Part of a small language model's weights: untied embeddings, 13555 steps.
Each number is 50 + 10 x the weight over its row's rms, rounded and kept within 0 to 99. Layers, rows and columns count from 0. The size before them is the row's rms in percent of the matrix's.

# up: layer 2 MLP up, 2048x384, rms 0.086, rows 724-745, columns 48-95
# down: layer 2 MLP down (transposed), 2048x384, rms 0.0345, rows 724-744, columns 48-95
# gate: layer 2 MLP gate, 2048x384, rms 0.0822, rows 725-745, columns 48-95
up724 099:56 45 35 63 47 64 58 47 75 51 44 47 61 52 46 60 40 64 64 51 60 66 39 26 42 44 45 48 44 40 56 50 46 57 68 61 66 51 40 51 55 62 46 52 57 44 40 45
down724 098:43 32 43 45 52 37 39 73 49 43 37 44 33 37 47 46 59 55 49 57 51 45 56 55 49 47 51 41 36 71 50 68 36 56 52 53 38 56 52 58 29 35 42 66 67 67 56 81
gate725 097:45 34 63 55 48 43 48 79 53 54 33 44 61 46 70 31 62 43 56 51 54 51 55 52 46 51 60 55 64 39 41 43 49 51 61 64 47 58 64 43 34 55 52 53 53 58 50 63
up725 098:48 51 43 46 61 39 52 62 84 49 58 40 63 51 49 34 34 46 30 41 64 53 45 55 28 50 45 54 48 51 56 43 37 36 47 62 35 52 57 65 39 61 44 38 41 66 58 49
down725 097:54 38 47 51 43 49 57 41 61 52 51 47 53 64 57 67 57 64 53 52 44 52 33 60 62 68 43 55 54 45 67 48 55 55 47 54 45 58 37 42 46 52 45 48 54 45 31 46
gate726 101:55 58 53 46 55 43 39 49 60 29 35 50 30 57 49 41 60 46 54 38 50 51 68 54 37 41 27 50 59 56 51 47 40 37 58 60 61 60 56 53 49 56 48 56 51 46 47 50
up726 106:43 40 64 31 53 45 50 42 66 32 45 52 47 35 52 45 46 47 36 46 46 50 60 48 38 57 25 55 42 42 37 49 17 49 60 64 47 45 61 46 47 48 54 52 49 45 52 49
down726 103:61 35 44 52 33 43 55 47 45 72 45 59 73 58 50 39 45 47 46 68 42 51 27 48 47 25 68 55 44 55 64 47 68 68 37 54 37 40 45 53 51 56 28 54 39 49 55 51
gate727 102:38 41 55 48 58 56 58 66 40 64 40 62 46 53 53 49 56 55 45 42 34 43 63 62 53 63 45 59 51 62 54 44 54 39 47 47 46 50 52 58 49 45 33 38 52 56 40 58
up727 109:45 46 60 39 47 46 58 49 43 65 34 44 39 37 54 61 51 38 53 61 43 31 56 68 65 56 64 54 54 58 50 29 46 55 50 54 63 61 45 55 53 49 55 60 52 36 64 35
down727 107:42 54 43 44 57 43 39 46 38 49 64 63 57 40 56 44 55 48 53 57 45 45 55 56 48 25 40 45 42 35 59 60 46 54 43 56 56 50 44 65 55 46 56 48 45 29 55 44
gate728 105:50 58 62 46 53 53 61 65 63 45 48 28 52 54 62 64 52 56 53 41 40 57 46 72 50 17 56 46 34 40 44 64 36 53 57 50 59 52 60 40 35 43 61 47 55 33 41 44
up728 099:56 54 45 36 49 42 44 33 53 35 34 34 50 63 43 65 54 29 44 53 44 55 69 53 38 53 58 36 32 55 57 51 57 39 63 34 39 48 41 34 39 57 45 48 50 52 45 51
down728 102:63 54 61 56 57 45 65 64 54 50 54 39 41 52 63 63 46 70 39 39 56 46 51 54 70 43 43 48 36 38 53 54 31 51 39 40 51 52 50 56 52 59 59 46 37 35 59 62
gate729 101:34 61 53 39 55 56 57 51 62 56 39 54 58 61 36 51 44 54 44 36 50 39 31 56 53 54 39 45 56 41 33 40 57 48 42 40 46 46 50 61 50 60 58 43 53 42 59 52
up729 094:48 51 69 50 58 62 41 48 49 48 59 49 62 52 50 47 26 41 61 41 57 39 37 56 50 61 50 42 57 52 60 56 48 32 62 44 36 60 38 60 55 40 58 53 50 38 65 49
down729 105:62 46 40 54 67 45 55 43 50 48 60 58 60 58 42 48 27 58 60 56 59 42 48 65 45 70 42 50 36 51 64 36 40 53 50 30 54 31 42 36 58 53 56 78 49 60 47 67
gate730 106:46 70 40 29 48 39 53 37 36 56 59 50 32 54 41 33 55 54 49 54 39 52 57 39 53 46 58 43 46 67 51 49 46 27 48 60 75 52 54 58 37 55 55 49 46 67 48 59
up730 100:67 63 47 35 28 50 35 37 65 51 55 56 36 54 44 49 46 43 42 51 41 62 50 48 66 39 60 48 46 56 62 29 41 49 43 64 59 50 55 51 55 68 67 38 49 52 53 55
down730 104:54 54 59 68 42 51 32 44 43 57 54 57 56 57 51 63 51 50 42 43 51 57 38 69 50 46 52 59 52 37 54 49 45 60 49 31 43 52 46 41 45 54 37 49 53 42 50 52
gate731 095:44 61 55 46 60 50 41 57 64 40 35 53 58 48 67 54 50 64 40 42 59 45 61 50 53 56 44 46 50 50 40 54 54 51 56 57 62 55 39 50 54 56 46 61 34 51 54 57
up731 100:56 62 71 55 43 53 51 65 50 56 38 43 59 51 53 47 36 53 44 53 43 56 38 59 27 51 36 45 58 35 35 48 37 45 41 36 45 55 48 53 59 62 57 52 55 66 48 62
down731 097:47 49 62 55 48 55 30 35 59 52 42 41 23 51 29 63 38 40 65 28 42 55 23 35 47 61 54 58 45 56 44 45 48 57 46 55 44 33 38 46 38 61 54 35 40 44 61 57
gate732 102:50 75 50 58 70 72 55 52 43 58 47 32 69 46 51 68 55 62 39 41 50 41 58 56 53 47 33 56 58 53 65 63 58 52 45 41 47 50 48 63 57 42 40 48 36 48 52 48
up732 108:48 51 70 53 44 48 47 46 49 52 50 52 52 49 60 40 55 51 38 44 54 46 52 71 40 53 44 46 50 41 55 66 42 62 47 46 53 31 42 42 47 44 45 59 65 53 53 43
down732 102:47 13 62 45 45 38 46 32 57 50 67 53 52 46 54 60 67 36 46 44 68 56 37 51 44 44 58 57 56 51 34 21 74 39 52 44 64 52 40 60 46 54 60 55 45 50 48 47
gate733 099:50 34 57 49 41 52 51 56 52 56 43 57 53 38 54 36 34 50 46 44 73 49 43 53 40 58 61 67 63 51 39 52 50 46 62 51 55 56 59 69 50 55 45 59 49 54 45 54
up733 099:53 59 63 64 35 61 61 62 43 55 39 36 53 46 48 27 44 51 49 44 71 56 34 37 59 54 49 53 49 66 65 51 47 53 49 37 38 44 61 35 51 52 45 54 32 41 36 37
down733 100:57 63 31 59 43 23 29 42 52 47 53 53 60 43 53 75 62 42 52 58 56 45 57 38 58 58 65 44 46 54 32 52 68 54 67 61 46 39 44 30 56 46 44 62 61 45 46 49
gate734 100:56 38 50 53 28 56 46 46 41 42 39 66 51 52 52 56 54 63 61 53 48 59 43 62 40 55 69 47 56 51 42 67 31 56 68 45 62 34 47 47 45 60 51 58 48 59 49 52
up734 100:55 65 47 37 33 51 51 62 58 51 31 39 52 52 47 42 45 51 47 54 54 32 71 37 61 64 48 56 54 49 49 36 49 50 52 53 60 51 47 33 44 24 57 50 36 48 51 66
down734 098:61 63 50 42 49 50 55 54 32 39 52 54 44 60 58 57 52 46 46 63 71 53 49 39 51 50 59 47 64 70 45 76 36 49 79 47 45 62 61 61 55 55 59 35 39 38 53 35
gate735 102:37 31 48 52 52 56 60 38 50 59 59 38 59 56 34 53 39 55 51 54 36 44 41 49 50 31 70 56 56 41 46 47 24 78 52 44 35 63 48 42 64 57 48 40 54 49 49 58
up735 102:57 38 56 50 28 49 51 48 56 37 65 25 54 54 63 78 55 48 36 36 58 60 54 50 32 55 67 37 48 48 52 61 52 53 49 59 54 59 48 53 32 66 56 41 55 59 75 53
down735 103:38 51 59 57 63 31 60 66 37 45 69 58 35 50 51 65 52 59 54 36 45 36 24 48 56 59 39 73 62 48 53 60 58 47 45 37 68 47 57 59 58 38 43 45 46 42 51 54
gate736 097:40 54 48 57 60 37 47 48 56 43 47 31 63 57 48 53 62 50 41 36 46 62 51 43 58 48 53 59 48 49 52 36 58 41 60 37 55 24 46 52 33 45 60 50 38 38 29 58
up736 097:71 48 52 56 48 63 73 39 50 61 33 50 59 51 55 49 35 55 69 56 54 49 42 54 50 40 28 42 50 54 51 70 56 48 39 65 58 41 56 42 65 73 53 64 48 56 55 31
down736 097:50 60 53 49 64 43 39 55 70 35 55 47 35 48 49 48 57 38 43 28 57 50 65 50 61 60 49 58 40 57 55 25 63 57 51 45 37 47 52 67 26 45 41 21 43 52 32 60
gate737 104:62 44 54 66 51 41 19 60 41 44 59 32 69 46 51 48 37 54 65 38 44 41 32 30 46 41 54 47 59 42 40 38 54 49 54 54 39 56 38 55 69 46 58 60 52 50 51 56
up737 097:49 63 55 29 44 49 74 51 62 59 40 55 27 60 46 53 57 57 42 60 67 57 66 56 57 44 40 62 48 60 57 59 43 50 40 60 58 49 57 47 28 56 58 46 49 42 52 46
down737 102:51 39 58 69 56 43 36 63 46 49 51 37 63 39 58 52 40 30 55 43 61 52 38 32 47 29 49 39 58 47 39 31 59 58 55 54 45 56 45 51 67 51 53 58 51 51 55 66
gate738 104:29 61 53 52 52 52 58 58 47 60 51 38 47 51 56 54 51 50 47 58 26 60 72 42 53 40 52 46 61 46 66 34 51 50 65 47 54 56 52 56 36 44 40 47 58 34 45 55
up738 093:68 53 47 37 62 32 44 49 37 64 56 57 54 37 55 41 30 42 36 37 68 36 38 52 55 39 45 56 55 37 51 50 48 48 37 51 48 33 35 41 64 50 47 51 59 60 46 43
down738 095:33 50 58 62 40 67 61 59 57 51 40 46 41 54 51 60 46 52 66 31 27 65 58 57 63 49 56 46 48 60 59 34 27 50 71 46 52 59 58 62 50 43 49 46 37 31 59 51
gate739 105:71 69 36 46 60 43 70 58 56 46 45 41 55 44 36 43 74 55 45 68 49 65 50 46 53 36 66 59 60 60 38 61 56 49 51 47 50 44 62 59 43 53 47 56 50 58 53 38
up739 097:46 33 60 46 52 53 42 44 46 31 53 44 43 64 52 36 58 56 36 59 60 40 58 49 63 50 72 48 50 64 50 34 56 50 47 44 33 43 50 55 59 44 38 48 53 50 43 50
down739 099:53 59 42 52 46 62 52 57 48 54 46 47 57 47 43 55 40 42 54 36 42 61 45 55 57 55 65 72 54 51 41 74 57 31 53 51 59 58 63 46 37 38 71 58 53 50 54 48
gate740 097:42 55 46 64 54 50 59 56 62 53 65 58 39 45 44 56 39 55 59 51 46 46 48 46 60 44 66 33 67 42 59 39 57 56 33 67 54 48 54 67 40 52 40 53 57 42 57 70
up740 098:43 46 39 26 35 39 39 65 54 36 49 55 58 49 31 39 47 52 40 69 60 53 47 46 65 45 39 71 45 56 54 59 50 29 52 42 38 46 62 44 32 59 54 47 47 55 37 56
down740 098:45 53 86 68 57 49 56 66 53 56 50 36 38 54 61 60 52 55 55 48 54 46 50 66 50 32 41 23 50 53 52 49 46 53 49 54 37 37 50 54 59 25 49 41 54 55 59 37
gate741 094:50 67 51 49 58 58 57 55 41 50 42 55 51 45 59 35 53 42 49 56 54 67 57 63 39 48 47 44 50 66 65 53 48 64 54 49 32 50 57 45 49 54 60 52 51 53 42 50
up741 114:53 62 45 40 52 56 67 53 33 43 46 61 46 50 47 41 38 41 63 41 47 51 48 56 37 58 35 42 45 60 61 60 46 64 59 55 44 43 38 52 62 47 45 55 60 51 59 49
down741 114:61 52 50 30 30 51 56 50 48 45 57 41 38 37 53 60 32 36 50 43 49 60 56 46 52 57 44 50 44 38 48 56 49 55 42 49 65 25 38 55 52 40 35 41 64 46 49 53
gate742 100:49 52 71 53 50 44 52 57 72 55 36 47 40 51 49 53 35 54 52 40 26 57 29 54 73 56 73 68 66 52 48 45 64 45 46 48 55 45 63 47 50 74 32 55 40 38 45 39
up742 095:36 52 45 39 59 71 45 35 37 39 49 68 46 63 48 40 61 49 41 46 86 54 52 52 38 38 44 55 43 47 54 61 35 36 59 57 47 44 46 53 52 38 53 55 62 49 51 54
down742 097:45 47 66 59 38 66 64 56 71 57 39 45 34 54 53 52 27 58 57 29 24 45 32 58 67 48 57 67 48 51 46 42 66 52 52 48 53 47 54 42 48 86 51 56 50 57 59 27
gate743 100:30 44 61 56 52 50 65 30 56 54 46 49 57 49 58 40 43 48 61 43 66 66 38 56 50 53 56 33 52 39 47 48 58 44 60 45 65 61 48 49 66 52 39 64 46 60 48 44
up743 101:45 52 43 55 68 30 42 50 56 38 46 51 32 47 49 51 42 63 46 43 55 64 59 67 58 42 33 36 68 49 55 28 71 41 42 40 51 41 61 46 57 45 48 59 66 61 44 28
down743 098:54 52 54 46 48 53 52 54 34 72 61 44 54 56 37 55 47 40 59 55 42 31 56 53 41 58 63 65 34 64 56 71 39 58 54 61 44 59 50 44 31 61 66 52 31 41 64 51
gate744 095:67 46 54 56 51 39 34 60 39 41 60 43 55 49 48 39 56 39 55 57 47 56 36 49 55 35 36 43 78 49 37 33 45 45 49 48 43 36 43 53 65 47 56 44 55 45 33 44
up744 116:52 56 38 48 54 36 39 47 49 56 51 48 50 17 53 50 47 44 52 48 58 44 29 70 54 46 52 43 60 52 49 44 42 46 44 53 53 30 59 49 66 41 60 45 53 52 54 51
down744 106:51 65 36 51 47 51 47 39 55 51 52 42 46 22 76 57 40 52 52 56 46 37 41 51 66 51 41 61 47 47 37 47 31 40 46 44 49 64 62 57 36 41 55 46 44 49 58 48
gate745 094:52 56 39 53 50 51 66 50 62 40 52 53 50 43 64 54 31 27 39 56 56 46 47 57 56 53 56 56 57 45 31 53 48 59 50 29 50 51 58 55 73 46 54 45 40 50 43 47
up745 098:51 60 39 52 57 46 52 47 48 50 51 46 42 60 41 50 47 31 60 58 53 47 52 64 35 50 59 57 51 52 56 63 60 38 48 41 47 56 52 68 70 54 52 61 48 56 44 45